python train.py --norm_eps=1e-05 --lr_mult_o=3.0 --lr_mult_down=2.0 --schedule="wsd" --final_lr_fraction=0.02
Each number is 128 + 24 x the weight over its row's rms, rounded and kept within 0 to 255. Layers, rows and columns count from 0. The size above them is the row's rms in percent of the matrix's.

# layer 6 MLP up, 192x64, rms 0.249, rows 0-39, columns 0-31
size [112 107  97 106  82 102  92  86  93 102 108 109  98 101 101 103 108 101 105  99  72 110 101  91 118  98  87 102 108 104  96  93 108  94  88  92 104 119 115 109]
[[129  59 115 115 108 105 198 136 112 134 187  90 128 140 128 116 161 153  95 119 147 137 134 114 171 118 123 141 121 137 149  93]
 [ 80 130 153  94 127 135 146 113 137 115 136 108 116 169 177 141 104 112 105 110 134 129 159  72 104 132 141 100 125 143 141  96]
 [150 135 144 151 135 134 126 152 141 113 138 119 183 165 134 138 115 149 118 113 116 112 137 156 111 183 104 145 172 136 124 125]
 [114 102 103 102 126 135 135 108 127 106 139 144 113 112 112 138 149 117 130  87 130 119 116 149 182 133 125 109 116 108 140 101]
 [190 132 112 132 161 121 113  58 121  72 139 107 142 127 149 110 114 109  90 121 127 141 159 150 173 122 128 134 165 117 127 118]
 [200  67 114 154 119 157 137 125 130 141 104  97  93 129 130 141 102 100 144 139 128 118 108 123 197 141 132  93 151 124  91 135]
 [127 141 151 118 102 116  89 118 123 117 151 124  75 116  96 108 155 111 146  90 168 111 124 107 133  99 120 132 117 173  98 119]
 [131  86 149 140 160 121 155 180 110 132 124 119 133 124 144 139 121 131  81 103  81 116 119 140 129 108  97 164 118 140  59 146]
 [123 120 165 131 135  99 143  84 146  99 126 116 149 134  92 155 142 109 108 130 103 138  94 130  94 105 191 119 118 102 142 119]
 [129  99 123  97 203 113 125 130 112  91 111 163 136 155 142 160 156 129 123 151 145 143  94 138 139 145 173 104  90 128 134 157]
 [164 117 125 115 126 115 138 103 168 100 160 138 116 138 117 120 120 114 147 172  93 145 111 151 172 158 164 137 132 137 114 128]
 [119 125 116 112 117 106 111 150 146 130 132 102 147 117 176 178 106 165 154 150 158 147 101 132 169  89 108 124 157 135 183 112]
 [140 133 134 107 131 142 114 116 119  93  93  83 162 131 127 170 143 136 170 153 131 111 114 134 150 116 162 125 119 123  95  81]
 [107 172 114 134 174 132  89 115 105  99 165 155 150 135 135 121  96 118 120 127 126 125 135 129 122 120  79 142 153 102  89 106]
 [165  72 174 150 112 126 120 143 130 173 108 162 128 138 167 152 140 104  84 150  91 115 141 128 107 129  97 152 131 143 132 132]
 [154 185 137 139 127 104 134 166 121 119 109 142  89 116 137 126 134  73 154 108 104 121 149 131 154 133 150 149 108 163 115 130]
 [ 98  97 112 117 114  91 127 137 147 106 128 162 123  80  99 145 126 135  97 124 103 113 144  82 174 128 127 119 108  99 122  98]
 [109 143 143 109 144 135 127  85 143 108  94 153 151 136 118 118 121 107 170 125 153 131  96 111 101 128  62 128 112 150  71 150]
 [102 120 117 134 128 139 135 127 192  68 126 146 128 150 110 114 107 158 134 115 121 110 132 141 123 157 164 161 127 109 159 156]
 [139 166  81 152 145  79 139  87 139 155  72 124 100 151 120 139 118  86 154 107 145  89 144 123 174 112 140 153 168 129 175 123]
 [193 133 139 156 117  94 153 102 107 128 117 154 120 158 113 123 142 158 131 123 113 184 148 153  97 154 162 147 141 135 147 104]
 [127 156 126  88 109 129 129 141  83 173 111 125 129 146 127 134 149 131 157 109 158 134  84 121 108  84 156 109 123 144 171  98]
 [121 129  82 134 114 122 102 153 140 124 162 127  91 172 176 133  90 125 151 147 147 123  79 136 139 149 133 129 102 126 145 120]
 [ 96 121 129 135 105 137 147 131 129  99 112 149 103 107 117 115 129 142 162 127 193 105 143 117 100  98 148 114 128 141 111 166]
 [141 139 145 123 124 161 111 128 133 132 109 141 123 145 120 136 131 101 180  83 126 107 115 138 124 165 125 134 124 119 101 114]
 [ 90 168 136 130 104 128 128 138  93 100 150 110 112 115 103 106 140 139 124 137 106 128 102 129 129  91 166 129 134 146 174 143]
 [137 153 126 131  95 131 112 100 136 140 102 104 151  90 166 155 117 146 158 107  91 134 159 122 137 123  99  96 133 150 107 144]
 [125  99 169 131 112  80 122  91 133 133 164 147 105 117 151 102 135  70 110 146 111  75 118 163 140 123  77 129 123 154 145 125]
 [163 126 127 125 129 141 153 108 149 119 111  79 146 156 124 100 134 147 147 132 134 185  92 120 133 117 156 153 127 125 108 121]
 [105  83 171 151 146 133 150 156 138 109 112 124 151 115 124 106 163 174 165 138 121 147 145 143 106 134 175 107 134 170 132 136]
 [137  58 119 158 145 155 156 111 113 169 106 145 157 119 123 129 114 125 119 109  95  84 113 125 123 168 124 152 130 120 126  95]
 [111 111 136 145 119  95 141 117 116 128 115 157 143 123 152  93 158 141 124 120 119 148 103 106 102  83  76 134 158 120 161 152]
 [128 129  92 140 129 124 130 141 107 124 139 123 162 172  98 106 115 143 103 122 172 121 133 147 137 114  58 155 148 130 146 135]
 [188 137 142 130 170 170 131 169 139 130 143 127 141 115 151 147 156 151 110 130 112 129 114 117 127 133 136 143 155 148 155  93]
 [137 101 132 159 130 148 148 111  85 155 126 108 127 144 104 121 126 111 177 138 155 101 137 126 144  85  55 137  85 108 109 137]
 [119 100 150 126  69 141 144 104  92  94 119 108 129 141 113 104 136 136 135  91 134  90  91 124 136 144 124 142 128 146 126 124]
 [109  71 113 134  89 130  99 183 149 152 140 127 150 137 127 135 145 134 121 103  96 134 109 131 131 110  86 168 152 116 137 108]
 [143 136 116 119 120 111  86 184 149 136 124 132 144 139 113 146 110 179 133 167 133 110  95 182 116 188 126 137 160 136 167 143]
 [126  85 116 135 106 155 126 138 124 143 144 158 147  95  92 159 124 118 112 132 115 137  86  97 160 167 137 161 148 127 136  82]
 [174 143 141 145 115 135 106 130 136 124 143 134 110 132 135 140 136 117 151 181 104 101 157 103 172 153 144  78 111 112 104 107]]